Weights of a small transformer language model: LayerNorm after residual sums in early layers and before blocks in later ones, 11299 steps.
Each number is 128 + 24 x the weight over its row's rms, rounded and kept within 0 to 255. Layers, rows and columns count from 0. Numbers have three digits each. The size before them is the row's rms in percent of the matrix's.

# down: layer 5 MLP down (transposed), 512x128, rms 0.084, rows 74-173, columns 0-63
# up: layer 5 MLP up, 512x128, rms 0.087, rows 75-174, columns 0-63
down74 099:135127086116130081052123157138123085164134132132128120147113114088103183129122114112153119137156127122166129138118170161166115116124153112136130139130142113126104128122130111143119154121116125
up75 104:134109147116109163186098132138114154150139118151096115106140099110136142131132111119173119112135114163144112112061134120127111179099151124113098114149118141110090174146133134149117092150143145
down75 104:159087133125118171097126080120120109124133148127097114182095136150144096140115150136161135142129105113129154121163126090124105118124115148138143139121146113156136123093146107151125104119066149
up76 118:079170142112077141145101132133113119137119165169123114144102105159092095106176154121160132120128123135125121121123112132115108177092154128148088112141093164091116114117126133169126142159149182
down76 114:103134146145104154119128107140142129120140123112114109107097106133136126125158165163135130090106169130099120162181138124096136124104172161142099181178126092096138127119146129137125126150146150
up77 107:116158127111128131168122141151123132152091164114104095150119134117104145117147150103129179104150128138134097117110144116128081125127124125137132120138156119114132124103171110108107145106124148
down77 107:130143146178073142118131130115163146166137088126155106137111100147101143123104106125131116132120137141111150117135138114179103151091144135083092113112114138145160085102101140121138106123172145
up78 097:123108128109131096132137107127151141132124137150137081149144150116113108150115121115110159138082100167070119146114140163131138106157116160080132133133105099116100142131089122118095152112103174
down78 101:151167135117174116090145183107145138099179115144084136119120121130128154142111147074143142135170106117122121112115131145123142139087142080140138089167110120118099112120121150148134122125123134
up79 101:127107121127079109141103111122151193095121101117140132161118155123120119137135163105062110136143144146097146148140135122142127164162153126146109122131156115124130143138135110157147111185128172
down79 102:102187120128118143164130140123102145105124165112120129099116112097138133143094126135158138154143131110107120096116126128182107119137112169126133140090126113095098171094102117133125148123127147
up80 096:122108148127115119158094184144149131161067164129128096098145147112121147090126156111120124100143118120110119115126156120152103136129136076130141163151133081167110124113153089127135139131111134
down80 100:139140069118162121112120100143175072102132136121125126077123099122135148118140106116151132101154153132152137166131128130127173124145157150097129145132141085160155114129119131093112075164116181
up81 108:178124157111118087143095132162107147136138092161116113120082124117137155114087123117121153154173143141141136125110134148055181104180141128115115168125084103133129127134122111100130134108113109
down81 105:112119128136095140081109161125120154119111135146145131175094101089111143120128151096126121138139123087094127151173100154139151123170157077141131171136154154181121150093114112113078131093125132
up82 101:142122147126123118127085146160124171131160099120135105106100107109141098114117136111135122135110071159145108127109155119086172158137125125146135094116168112082144138141169135173082134149131134
down82 099:120141155063117163121142128111123117114103132119124103132093166156178114179115130116122126125114140132130096092137129148127091094144135129156112146159161100162071122093088128126145116138127094
up83 089:108176127113153119126147161102158134123102122131139124143111099126144126099137114125123164151106150118126143138098134152126166142107118149115132078138162103116112159146118139136149130092127126
down83 086:135074174124117107120123083074100131089119151103157135165156103136126102138094100121134108144143171136084123126123115141095113143096112112145099141134121136128195136131096130145132133178167134
up84 110:119100133152149099185125142154153162113105112131091131113118086121168138091128151091113135161124100108177154140115116114105123120154153118171119127141131133115146100172164113118126150107130131
down84 108:151147139093124157153146123123123117152126095127128133159105156141167102125113178091117111127110138146155139131133121125111116158119148117094126122144141115102116114122127102101101128139171137
up85 100:121116137108093162094121098144129133110144179141103112133091116108126091094177133137148151128173085154144124193133150132123122121128122109137135130151109142127118156063118122113139141125163104
down85 098:130110093134156117112162150104144132125134112182077078129150107153091140153119124150116104118154124119114138098123159116124112180153103089173168113136102122104119159144135107081171143093136135
up86 102:099147145106155167135111166174134146126134118153127098108109159075104150112115152109146154075127124144139171118129151132105108159111119108138117082150145159143134174133122091152117142164139116
down86 101:128083090119175080138116113138132134106211137112132187134113120166150138129124152133189099110138102137097131142111146145100140154139095115107135145095115139095149140129134170125110128140112115
up87 085:097136155102145057120126117157144114145127162138110094135102159146150112133199185141144113125126109109132150169103112148145157103122155136114129112152105107114133110097151142080110152152121155
down87 095:107115145150127175125142088148127109115086169130070084118104158131136143094145148101152099144091104138116108122117159103152151104125122141132118152123104178136158110135146178123115140133107126
up88 095:092152167129136134107133134133177122158105123120140119123142135124134133192080135117139151113105085113084174168118160138158172124116131132152156132147112111097153158121164106135135114124124151
down88 095:141181133137092140151098130127113051126139168127119112131125123138162131121096147065106140120097102101148118147132091103133154148144127140109101118085149119157092127124095107167147151138134095
up89 101:134124147166128084141109112160109120137143111152110133129096136168141137115098151141142118166162144122115139128134116149099133123146147107175140132114137109101120139138143115097121147127145165
down89 102:116118120177093095126130174087107145130104151111130126140081149122164119123109150111123167159096126099148150186097133130148093139145143083142100125123156128126096124116114158167147135140138093
up90 112:119179159066126166133126170097142179151113161120104116136134107124138126089173187163128108133134119123134117195121155165137130142150126141127111115113138113108089087122135129159092141098140143
down90 103:143109115115148102109175119100146119152103061123071149145129194092143162119167132171109153130123136105079171120129128128135110146092154179182128135170157168134103130134122125109119129130126122
up91 089:112118145114094128145146112129122161138117146101149144086136117115086132186146149070154158088146087125136123134117102121116091116093150126131136123187114120099128105104174103135120129137106122
down91 093:139110137178144107122129126137094139134062127095106145127162132109179119124081130084090117143126149161114163133124075117153128151132102151157104187074113127108133146130157132126104114142089143
up92 106:116107115111075110138118150129113169170159101124150146115063116149151119104122126119136146141116116156159135134109142135101154152162135137108150130132147168107143064156147117124110129102110117
down92 109:154095159144122122068140075102139132109115141177085122105183146143106102158166111176136126128126145139120118116091114154158149155097094140119145148115099107134147151118118133138134130112127114
up93 101:132122145116130142146119130133193123117111152121141132134118082137159193161106164157153118104147084140123134115090143134120124167124128110196105151150101087108124102120114120147121172098115111
down93 102:134103095155134127135099093159168103102115106123136190145126095120103120115171111136115111119098167154130160118110139142109105105161151183138119085147122126145151125113152160148084132121108163
up94 099:101132145091127121173108112089122120163110140147134129140158121105102132119142126117074144105185124125114124139128104122136128138125181100151169127117137106118098117119175154125121138122121117
down94 099:115181135126141092116153093131137136108121148115142176088113110100136137169079139103136123137085140120109162111136049122136137109112093162157088123144114153134156121122145170161098123135130086
up95 097:087103132141121102139082189138144144150132110147111121114116103110159144163119163138131105139097148115157157128124149149147095109135138127106132132136164149117123111150155138095109132106173145
down95 098:143138129096093084129137149114147107149116151137134087182091144114120143095116127098130135154112092150156164132114170099138156159118162094086125127085126135185111138122150130129154107132118167
up96 098:132147172107120109124110145095117136160141108143094125124093133173121156168136137175102160128137152133131105152102137161118110110092132129183138095114112148165098121092092133138111090152172120
down96 098:115159159159131144125140136144130105153126128131149165169150115120090151137080157088070116159115105111133170130127134124112086105156129144064181142117129125133155124150082091084112148135134177
up97 106:112136141157153134157104152116144145129138085143128129128137080100138121117160159102106129155144079093106140116131121129138128141157143079133094144132141105098133140165132108093109176108123111
down97 107:112147124123129137117153184066129113138120117113174219120155125142126138134096147115130129121134140116144125114138133119137145106148144145121132098133171097121089124142085090117110095120124117
up98 107:156136157130143082143089122126141100150139118117120101141137147112126174150163136128140119125161126149161095146144128144094153124122160163146117103112147117153133141166130112113097088127118097
down98 111:127127124097124137104141092110137152109096152118141136160114161096134110097166115132103104171092133152090156115123136162150185121086132108125121139097104113115140150204115137116148128127082131
up99 104:097121157136118086133103150132185119140141113105121112173142156149125095123151132101134196117133133094121121139135133190125127095132115115086134151123129116147132157108131107124121175135120147
down99 102:154137123124162115135110133160132137114137094113134124133115109119143091093106094175135116094132169099139100107096130126129113150141097121121140112121144116139104100122101169154111103112128159
up100 094:141120160166141127131125091122133121138129114184148124127094146113139112132134105159147149144167103124175147148094118135111111138128094107143126117143117137114115092149105087105143115108100130
down100 098:131129164143118180097116174090115118166104095078126166169135144156116143079167139147111138143126134152143130096173128118131104116104158162129130122099135133120094096094147118155152150129114131
up101 105:138149113147120104180131121124128139142136098134103091114134122132180106128134133111126144113106096115131097106140153165133133126131142103127117109180139138149141108188089153142152119074093122
down101 102:139107165128115127126133142093102094106132170108120122090075136144130148131119167126110087140133133143160128189106115137118131124078172139109146184131128148144116126079134094143146087126122171
up102 087:114125158118110180117123099113178110145106115142103106140119132122153107137092129133191152087094144182117114138148104134156113132132123071133143118146091132072137152107109114166128126162182161
down102 086:165121115111120098144116126131126113132135137136091108155107102117105114180174096131114109166107131107139113120127132153129160114146067160147107130152157153125123076116089111114090130115142121
up103 103:115156137140113109136097116130118128168094108127095139138134077139116135175127132146117093138142147133177087108144086179129096123154161119127112155137092127169115138109133092142088162139159135
down103 102:108125090102108116138130160141120127104124163133110122134132099161103121143136111125135184106133154115118141139153186127117100065166082170138145101164169111136140144111129164115069139125122179
up104 109:122126150102109128153102138163121130114103186135130138135133151132080140144154152127149099104152098133107124169082135159089131155125142132104095121151147164129127132140093050137095112143130124
down104 111:132117112081139158167119139130126109160120137156156135104132143147120125090097136096123136120143138103156062088149119081124115081129097154083119130155138163132120144161121143100130102154161110
up105 101:122161183099063089123129140179115149154140145123104131131136131116122119176178170143133148096145125166152146110118118176132150185147141103144136108114094095127144137132120105110136187138073140
down105 100:109116113104128180113141139090121149144125100132106123188131145151121150092101138098111120139096137146137119153138147116108130152141140125123142103140121118154108163123106104146137117149117142
up106 081:097124134153160117121138142114126127149099099130129134106099110109091157097140115125088157134112066124098124133144135181119132140148139145128123086140091127107095127146122121141158132125079183
down106 083:148160105125103138112125110106109096122099139103180118136135119127170130114101106132190175111134153134112123175147102135143157131147133140126092149129138131084139101139162162129098104182134139
up107 104:100172141116101120131116151150128119143121114133151081118166105115149143153146124096130141130137126123096139144070136123087131161154105122141102148119094166106147123147109152097130163127099166
down107 104:143132087155129107147147114138123117132099081111125093060115113126130155167102112145140158107160135121090141098119073119117128159139121150136126127092105152088153180152149097127112114132085124
up108 096:150124160130116155112119100144136163138143142165110115164119168179135104145151157167108153094119158135124151126131149169121112136111167088141159049123149141119095130155114151125105106145154163
down108 099:130153128093105081084148185097141114140136121163163136130120123169102151115138138097129131119169101175133130119167114129128150132119146123091098129118142147100121122115137156117113098130108077
up109 102:131118136121138151149129154125144154112104120132135124107104123099092130124107204092152153152147153177131132134142166124121156118112143131125134105109125148119158169124126128128135113142119142
down109 101:100071095115122138122153120141131132121162136125118109146123127091174098139160102200149179104123096117140152130156149102154126105125106134170078153140082110114176084103113182119117137139135097
up110 101:116190128139151126129089126127141123110140172158108080140136139087164106164149150120129124127117087135120106129107163115107153126126139136116126137135119132132167091109135119064143163136083120
down110 102:145128109119116108113114094182164124090171151146144119151111138150118103139110108160131140084153139109126099117156139150103141095135074146087114104129178115141152123132147133125084130139166103
up111 097:116142151041137108151084116152159120155140119146155120179084100145101136085125105136162149133126120182175116131096110146100135110166151123128135146122118087110104128122142115117151140133144172
down111 099:138174122112139117145137140134108085151090136141135148132142124110179154121122094131138153148148090129138105156149134118118103099160112132093089094090104108120143142108150146117144108135122122
up112 104:142156131103129113103125124131182119100119136126142123161113117106173124116102166131164117129113148163147158143115166152094135173117129122134148157110107080083131138125134072089139128167166120
down112 106:084137135113122143113137165127164135145111148069142138136130123149125097146108137099112124120101102092142123172114150106101154118134114132105152084130121112167097099172096114111104097177163148
up113 130:105150123075127130180130086101122141153099157162091112156125109106087112114159199131143127114173134160090076153114107143100096139127134113133139131130106118101129115134081116119123131124135160
down113 117:099102152105112098147139124158083140150125110121128164088105147126119138091136120137086144158124148138119142142178116109146150136144150099144124151140161155100058097108105160139101171155109113
up114 099:115142166129135077133124101143132113137122155142130115172134089150141136118138144112142153131128131145163127131119125144110139110121182129179127145115135150092167114134139112113136114118094144
down114 099:094102128112120128092119124180161119141168104102106175145112128083108130076107141107132126123122132133172121120152110138132161122119121098150116133114143140129139138146167111176089111167180123
up115 096:125136114147115145223082120146105138114119160149133114081148124162119142118115130130151102141137083122154120119117117109147093156116151119150155120158133161115168139162128142135111119137105142
down115 100:110148129205122098126118172137160117133123131115105117099073132134131163150148128171116169115109114147116096108125138160123166116135133115098135171108135129165102158141160121158133115139158087
up116 097:120131135109140160142125155153120126175137105130088105085116090137102131083126128076132100150102113104134137121120139108123133125139169135122138140130112157078086153137111114115105131156132149
down116 098:140142167170125128127124136093104145142099121119180138100118133105136098114126115129154078130155184132137121143098110095132109101105104109117142151117103144124161061128103136129133109150081133
up117 107:123128124134141143128116140137140162125090112136140088091142093132131091120139161138103120105089150127139133144091146140135155123070155107135126135131165122126099155190134137169105128194140161
down117 110:112190147133111178124155115101100131125176131078101153162096134145136128107122156102075110135138154134118121099159090150106138120160141126172172124133128135102126146120143073138143139147141125
up118 097:084143169102135091144120101149132133141110097151126128136123102092073142118131141112174136131119131155166159135132158165099118122136116109099109164150118137126127173124133128113116132153137122
down118 102:152164132135158140116116140102135106131138157098129136094140128134063118154143132136073140110117134148158117120091173104142117151102082157126161130109129123087127140140134162081133122153128118
up119 105:108125138145098115172122121111144139144178099125120117099091172131121137107156146125095144161134108132147178130130112114094120104170150094197144096143155102071134115148157130125118108125108124
down119 100:109150108117147154131093109131113170129127113125140095116109124126136124131129097149141130117112132132110110147168168130130100109105133130087098113115134094109101114119124076119118092132157109
up120 099:107156125132124156141108139162104137188117071127107107118109102112110117130099119142163133140123141101111103116064154163138117121075099100150134134132104127145125132154110116129105158174118179
down120 099:135122145099103165143124120107126105118158135130121133133136140155095154128115147102099150120129081133131165079152110107114129128178157179123149133122158123116129145124125134117141079124174109
up121 102:133170140119145085130113150081180102147131138122152082131143126143165124126144137108159083126116152115129147151084146112101156152120133130168134118135140149108144123129118114076133123086099128
down121 100:164096117126085134105132113095112144109083151124169116145150143095113094084119119137161115136180082136154142128138134157171128139104171132159125091131125129176141154124135152156109139108139083
up122 088:127134111124091149164116148109171135159114168172136139115134126105104132139162144124140069113125145200164064120098139159135146134103146121101117119130127108116087149147091092122090100126133122
down122 092:156109126100129175141102119090127117111173172119114180120122108088174103112094122107140126143139104107102103123159132108147105122161100152158129134171154127149122119103131105199162163130152097
up123 096:122130150149132137126094094152137128142133094148079135091114125082143122137099125168086123136093147116172167160135139136117113145183146123133102128136106122113172122153159108131112146067142130
down123 095:122087162131135125099150132108138151142109114136155106144158169109092178059110129086152123154106127109142155122176099130131166146147163077126127142096129157157092099110105113170136128116100117
up124 083:122141109116156118120099153112100130157170141164171103109135143135141113126130108124118158132119101141115115136072131137121157175140139138154156096154110086135107114175075147152118178131092138
down124 087:094144102113098092108106089153139089124106140151205169139123173172138077141155139143181137101133143125104153139144099132146205133149114138125105115111152122107120083130149137139121114113135158
up125 099:114136147138133107149112135137147160131131115117120128117111125156130158114116132136119099128145108131133187142120126177074149155159125094134148118122171070120120115136126128098103168129160114
down125 099:145124114123175091120124133135101071139106097134135142129139196140118114151113095129114117108138159117123115116133123084076127142140132160166106131112132120121107173090116103155122143100079171
up126 102:103121178121059111143122126109172172150154137158096103110109094118129119085098113130154135130138109134125143139077098140121110135155169116164170156120116130126153138113126093107086109102126134
down126 102:127146087106123077159142143075145127143132136152116084162146141133111162088122118177108110131143144160120116110148120127154131132097145145141159174161085116127136097120146139121108098115113109
up127 098:102169118144139116153119171092123118154103118116108129146097147119137172117149147141105127089125160117183158214140160143100138144147111120140133125176131154109159124141147116151111121098139148
down127 093:117137137089087145165134121167135101084117144131132112142168119143137127098144119166154164192150123137181111128172118121155144098098122140113103116138158138134173107120137143095157119119078075
up128 096:138111150063155152140081089170120140145169124136149080145117115127092130105122103116125141124128100120098148111149136147180118115109161094149118155138136128088125158097118129121122108110179124
down128 103:148126152101166143103140148172099184139140122146086160120118081161172164098103128143074124125138154139135044129109126109088112129111151115143120099096134118113108155094106118133141134130112139
up129 105:078102145081104110136110154120132097158069129101098092114134112105146160076134139168126133125108130101134103150129144120148179113086136091126050161166152133144158131123159156120114135117127129
down129 106:157133147165113137139143140087127115150146182116122109125148140125129132132112148082106091120110146116162139118158098114136112120135153123130131091108056129156141141127084126155159163136129100
up130 093:099134204098095131135124123133132135135138121161095132130119124091157121148090162092103159131125116127119122163146117126091108121163130131091171164124144123131131124102112109119123107135107134
down130 092:142087125106167116089135138157133191143103121134142181121134141153139123113148102106120147159140131167094097122131132155127136137092151109120173141127125132109085133132137125133125090114107106
up131 082:124131150127120157137095142068163120099119156109124123093127089123115097107181167139136126154135151144157097133116132148092161162125121097103111117170082114099098145138125161114120107147139119
down131 086:149130147131161123150098133132140120138141140099160102077147144080137141129135115135121168123157113121121096099182122150120105136127111154094107093110155120168134129106143088105127138126131108
up132 093:119137179152119142165118127127096127131134138129118124124138137150113134082182134143152162135155103128137130127117145123106108138148157134108132142124115098118108127122096147097159154152152100
down132 098:111136136141110187109096139087094121095107120147155142128125131108182080109125151160145130111145132143095117135125076118164092125109145117143134103100174112127122148163111136184140134130090129
up133 106:132115120157096089157119104131151141149112097134122083135095149154087152126109116109136083156094071164111126134095130130125156129132174122124160114124146104118102157160146111159115119135128140
down133 107:147117143135130137137114155097146138150104152148080144128130139137128128103142135141112138151165179089142159126131157117103098139104111173128107108174118106133156092119146107138123155144142180
up134 107:108160152146096101094125124100157169127149107145134094107102123143146161080116138135113149162133130140177170151130126158128119148152176137077122132139182120123166142170113139125104144150139148
down134 106:113104144138115139122091089122121037160086130126141157186125105122129125140113156095129111128123117094136151112145098119159117093146071142109121093158160166155136169150108080108132145119158142
up135 091:144137104149112152103134074151143169111046136140127133134170074153133087123173185101110122111139094171147129106119099172135129163106146116144114107138097105122120131148160147127097144158109125
down135 093:134094108115100124111137171116134140146137137110151148132101146142142123131061117122123113173149158120129082172140151111104092150154097140134160107124070140124200098131152122138155135126148114
up136 098:148127129162127093121130095127149125172083117109127123152105110102132163135159126144135157131138105162085154128104117150143089110114181103139140149155114085082129139111127119159098117120180105
down136 100:165132104116163124129136119115106120124095143077108176165151131142120152110100131154117112139079136117122140103131094148123141123136158122150113144104159104116121117111099145142177156135152132
up137 110:101112137076114122134131138132138136180115118153086105102101085120120090099145132135132142098146153121104165113125110153116136126102140126122132118160104111147084132185144150104135145152159136
down137 109:149084150120103155111113167111124119128111124132141142164167136115097143066137119155105102153147150158107163110104123128118147112090112144161157141067099133122173139127157123105076130100147137
up138 099:104169184132104136105108087155156132137134139095147129153153132123152134131119155063145131077198116141103155124115109142115147124132174124134149114106127116171152175110107072096116110128108097
down138 098:132112091104118117159162160165184117146127094141110135118163113167138128155134135106141118133115137133139156137094150130124106156151089129180108111088088118104106124173108126097112156124127160
up139 115:121141125098154159219134110142124178114111153124104139135116143172095139105146147109134190118182108145156133136124160114087111137135133141119103109139128136119138121116142112140140123110125115
down139 111:109137111134098162128148141105163119133119109081141144173150127099175159132161109159149180133106095126135149129161121135142167139159135136105130111068167108140113136124136119140113140130109123
up140 099:124140146095138098150097114157142189122113127120119097128124150085175141150132125117150145099168168154167113168136155149077166108128117104137107071162162105137139068107125161165112115100136133
down140 094:110156088126132142147154093138147121105125116146137123105134167117145129131134143110129143141111112118166182118102149115171132095110072121158080137149117139075130095122112147164106156122094116
up141 109:127143119096126140143107093156111139138137096140140124155144136138130119110083164151111131107148134124114097149105123160116134147131132114120120159138126153128131116130090115178066078130145175
down141 113:125131144120123090188168104105138112135139123145123071129108105151089111133149099145173140096137088134166133066148145075131140125117129157100140119134104103124144092145137173093157082166129057
up142 103:122176133093122103130099111136163135142143143158144109133162150135157153175149131105182148127136149114124143150121103162115137113097133137137106104110112114138121117133088110121084132118139132
down142 106:129087133139127112145128080133093174138110154129163114086107140162125094121076138097138098169119136111146100133116095104112146129161095110157126088140110111122152090166115168135131120164146077
up143 101:121124145163089072145107129133116146141121130173120102176163112127143121101158147080156156110106112146086122108127122118103145138126133124112106172150120107086111128108106141118143138120100118
down143 100:110128114110141132128134150094103133130166120087102140094104105087122159127098143131115131150163133147116099115131142131149091127113178100143137113100118163149085158131122138080127134152128124
up144 098:112099153130096102139090138099212116126129152133165132139134104131170105126155157107142134093130109096114123163113109146127101108065113099162102106129100147103153160143133095157133150129150116
down144 099:158117097132136124122145108119150117135185119122125141126110100110145140126134105136123113121149106114161143161154099118158163088126108149091099074152158119126142086133108136152129100091131126
up145 100:116161156161154126159079133112140131170114104100083128124104128119140148172123117128122139145107066154164148139137136123135107140165137140119126104146184139097116123164126081145084124080123123
down145 102:130123136143071171096139173091112100180117155138142130110112097155108156099147095145133128113127073123075142099178109150159121149156158103139102136103116141131117149107134093103128132153134120
up146 110:101160145125134159141118128083128129141123107192148128098112134131121095110153146128149118146123102094133135114115172181124129152104123091186130129169082111123104130142143137161127168129141128
down146 107:147144081139107119133162115160118146159142139104122184122110133125138111146141073129129165078154118105167131143147175121118136104109103164131140101143150130096135097116129132095113153146148162
up147 100:139117107122128143119086117132157177129158118118102078136129129163148110179147141153126129145119125132136139116090105124117071166127165130122090161125139111108115112140141128108125187116119128
down147 100:114101157138115108104149116208136107107108150134104094131093115095136187139136133158089130114127134136146050119122145163128156117126146151156113140065083113146135136131135145111121129109116100
up148 097:099187137130141108117125153128155137137141144140090104143114105098141152147126113150129173099133147143116129162104090153061134119129146142097120127131126126140166129118075113115094152112123124
down148 098:077115119106148124086106165092113113136129060143121089165114095122145170111138127120128090137083129152079106164164135119120151171131146093138145147097123195118100155146139121123155167156166128
up149 088:148121120109157109142115149132129144133104162165087125096162122089143167129106120134143143123168140151150144159115159139132128100128114116141119096124139099173118142157102129106091090094135148
down149 085:148103143118096153125156103128131075124181166123104133076186165121097147118128138175141104142119113139132130135162141166124113081113113114107128138115131089111109119118132135166096135104135087
up150 107:112102109145127113145119136125147171144105133119139109132104103112093132131106148102126128157110132178132136124109125169131120166101120109127115112126095103119116089131139146124119112116138161
down150 106:087154126093123093102123121114122103125092152143095102167152150134143143100107135123135137155109152096135104122119125098138121115123124138132149127133139157119130152109110152146153137148141086
up151 101:117157146120096150157130145129173158104117091125133087119126120141134133114123121117118167107124099132113114167104197114137131147135091166175103091120145096156131097146150106174126157188118124
down151 103:134099166133150166114151120158089111111137110157097125139183128116140156129138121130124138194154155113139122075106099134144124117098156107131144154117091098113144107118118130093153078120168101
up152 097:071167111128119165145117147137103123121125141143135110187108190138144109118116125131122149100120095167159076157118174143104140132141151087102124130156137129118097138096121120158113092113177137
down152 099:130129087156157100116162087155090139115129142096100098116151102136144153173137117141148103142175131193105149179120107123145122108093157141084125139170115113089136143108132138143116179106086133
up153 099:131155194096115112141097111163166135155110138156127143154147144126157137151116152171099150104139119115134104140098110115098095124116114144166159089118114140131165117125150137114111116115101157
down153 097:156162091120146096153132149160152130114128123109065088125103163103125129131145079139126126108130130145166143099130143161116134074113108166105120126156132069099134135124133104088130146096139125
up154 089:090112148123121128133137133120128120159168097117102120126137096118169180107111131145125103127131106095148149152098100138099111133112131095113125148157092106136116126163113152135148082097114109
down154 090:110152116096087122107119113095129127123160133092131125161135126154132118133137136132126093095153112142149108122127119105144115140101152090125111144133142130152191116119139133089067142213133116
up155 100:096110132120096179159131112119116140183126125103112124131117148122117168112099149122175133139132119120153128137103156124106097173159145086090143134123083124137147093126145065123130123130144093
down155 095:128149081132116097105152158124140163122132117129140184092109190127165141150095159136107151116117176116127174059171113126119147108093099125090116073146109106118135104130134146143125135156146097
up156 102:144141108097142106165109111156135107128092108172057129155114102140153128098161150136116155085146156088119142127082099151123118113104151140188099170143110130110109135121128162125096111163149145
down156 098:074119143122130145138130135108146146121145150118178088107125154133108101081142137128147149134086090141134131125149141113170110130122149104092123142098125146159134130157117111165154089149119148
up157 120:090153143103096125137116148159102153132090133107116102140123138113116138094123166135142094125143140100149119175153168157088086133134136122159071103151167105133133176106118088104140141092164134
down157 111:127101124117151134118102133120148097151125171117127136144097157093138104126131130072138153121126100142117070163117129099124093101143119140119098134173140135112100106095103080084118128125142110
up158 103:128157114106116118148083146080141145108132135143102116125125115139113170100129149151143116141144072109102168128123160157083125118140127122141191090157166116143130116165117089115149148111124145
down158 104:139128085101110161125160097143149112118137141121126123131094142130101117065158120123148130134123157097105155135169114135121137126139115133165133147147156129172156144154123081104148144127116126
up159 097:114111172108130154134077164125124137142142149135128113139143134090142126104127149135130181125146154121153155137132156112117130163113145107157134131140182166141114093139119074125135158099125155
down159 094:132145086126101144122104094114121138122132153142150156123104146144080055130129203155141119162127169130139146114139143140090132134081138166127112138173125134101139120120133147143117094091146092
up160 099:150155172139137119123127115146169154144109127161114108138134121111127142138118147148125122145131126139084158159107127135132122161156121129129170117114141098102139123147120079068138126134078126
down160 097:130127087114126117092158138142155110131104137085112160139122156166146111125145143105086124151139112132116129093123150170115127107148150154141114128152108104073103138113144163138084097104130104
up161 103:133131135139114129144078124093129144160134122151139119107130140133178127156123179092109116123109136110090144156110132110085149127150140067144125105138140113146153123111146136097151138123092097
down161 100:139129138152106140115141151164157132129138161108171175128098127106129117126122160165147145110113100134096122080135150181162093113099085158122108141094097128108095130167188154155110128122151102
up162 090:136122120080098110111110111128159140116114132155094120089135116088151103090118137180156117111140135152143114143096152149118130098126160136152096155168121137084119075132140102141082105128164126
down162 089:177135117114151155113150138119138131136136103136131133140158111125171116133143102120141104136124138117118114103090114135114131146128099078163102101138100172115076105099111117119151188135114151
up163 101:142130183137131136097078134151136147134135123171118105133114167108086152105097130071131129136181124177146124150131130122131117108092113124143119160126137124136121160106121073062118083114177158
down163 102:087131092145134128135085114114124151144064131075182137167122137126136160149148170143139125176128133111099182116124101108123107139168103131126131108157134128128180152108135164140163132132101106
up164 111:116159131145084096116122127102134114136114160157094134167132099117137122130168140119145118095164109085143121119125140199111146094119162108124173130155139145093160137112131123115136154126121158
down164 111:118144133150125141135157126147121138107110099144112159123111109100120154076142083173120145126138163180160144136102140083127124126121174128119114120098132156113128127121157125122115097126161117
up165 096:145146119159149109131125151128127157158103135145147131089116089095110121114161128127112148124102068141157098139164152131136101142191159110131097120146171103100126116176124114137154176158128108
down165 096:163144150084132112091176152110148069138119124128095110127117145154134096153113115138075132102142139115123124107129069141106151141144137105113148152134115176123124151110111119108083096124142135
up166 100:122148149130074155137114105116149164122113148136083124140121149148114109094145116141129127097122125115108097155103141109131149128108159077140163121134135132098134138098120129125147131171105100
down166 099:155124129110166119084165121112147137139129129150118140124130134084149146113143125109147144130140120091126128127114113131126099094160107124182134097137184090137153107144140199127169119121152152
up167 102:104122143080098118108116163124195136132136122180117136086109085117112122140084131103157174145211070123117131184095151121097123110125150149123124111142151105120079146107157093142144146116149153
down167 099:123122106163141128174137146144103121131157114133138133105153141118128124097141115105127111143173117141179156130159139128147152105120144141155090110156117123135106124133156167156126070140146158
up168 113:116136135125105162142099112121118127100125152141130114115137131113123139137130168107137108111110118144147104134142151124122142206128129103142127106167143085096168111125134121094124128145109132
down168 112:084133091081149150128125171125155143136145124126137143158098184156115141154101095107129161089187163134149127123088157129115096130145150131114123093158112097105122098133149130096103152108118158
up169 100:133180149120145131130120108143124152138143098135118117163093110147123155165143121121139118092158162120123108130151158156131139125112126127139136107141138092143125118169165111142116132120107123
down169 101:195087119106147105159106138126166083110127119100120126147118143137128117143124079113141124127156100092124135147123111074114128161130162150119102117156141161140093185097133101125131100081108121
up170 096:122095144180115105144089126125160111115111072155120102125128170163109146109146166099116139136112102124100107117102118129137069121140173105131117105147071106138125134092102137158158151149161144
down170 095:106136099120106143177129131146152097152134146110126104132129131145110139131089098122096123118133117107159138117108177172152138138136098132117151152141155098141097109145098158097086127142107134
up171 111:148115137126110125134132148140126136133134126116127116144131135094129141115136148114143118148187132115126090139135154119072157169137141129152087151139167134132098088137120093096103116137122113
down171 111:102099110161148134129087136110129132142131139140107156139106144092131130114129119096147145137129105097120135095153090142141134154121115170136092106111103098144151149129045109163081147130135154
up172 084:159151114087134129133132090125157167160138150152107134104145119147064133113157156138128156113135092117092131135096131108127174143150126126115144132177139133099093095131113127104099113153101164
down172 092:138114088140122103124153100128114164133111142134133152099140134146097096152122098125152109162111145150154143153122132090130163119127118111121142091151130119158109074121129152089133104096151141
up173 097:135128130129119136126098069153113126119134161119116081130097103117087126112175129116123158143168151113158176144097159185138121100165122106139112107145140104098103100164164163076122129186133143
down173 098:143121100137128147140151176120139191121154093135123088076129127095171128146124144138126130102094127180121106104106145110152114088125144097101107132105125138127141150104112123084190097111105101
up174 094:139174151127143080119115116123143138121101139161133132135125128123133132145112169094140179164166124122128129146085147103153096168137144155160109162157100103145147156123082126098080147122124135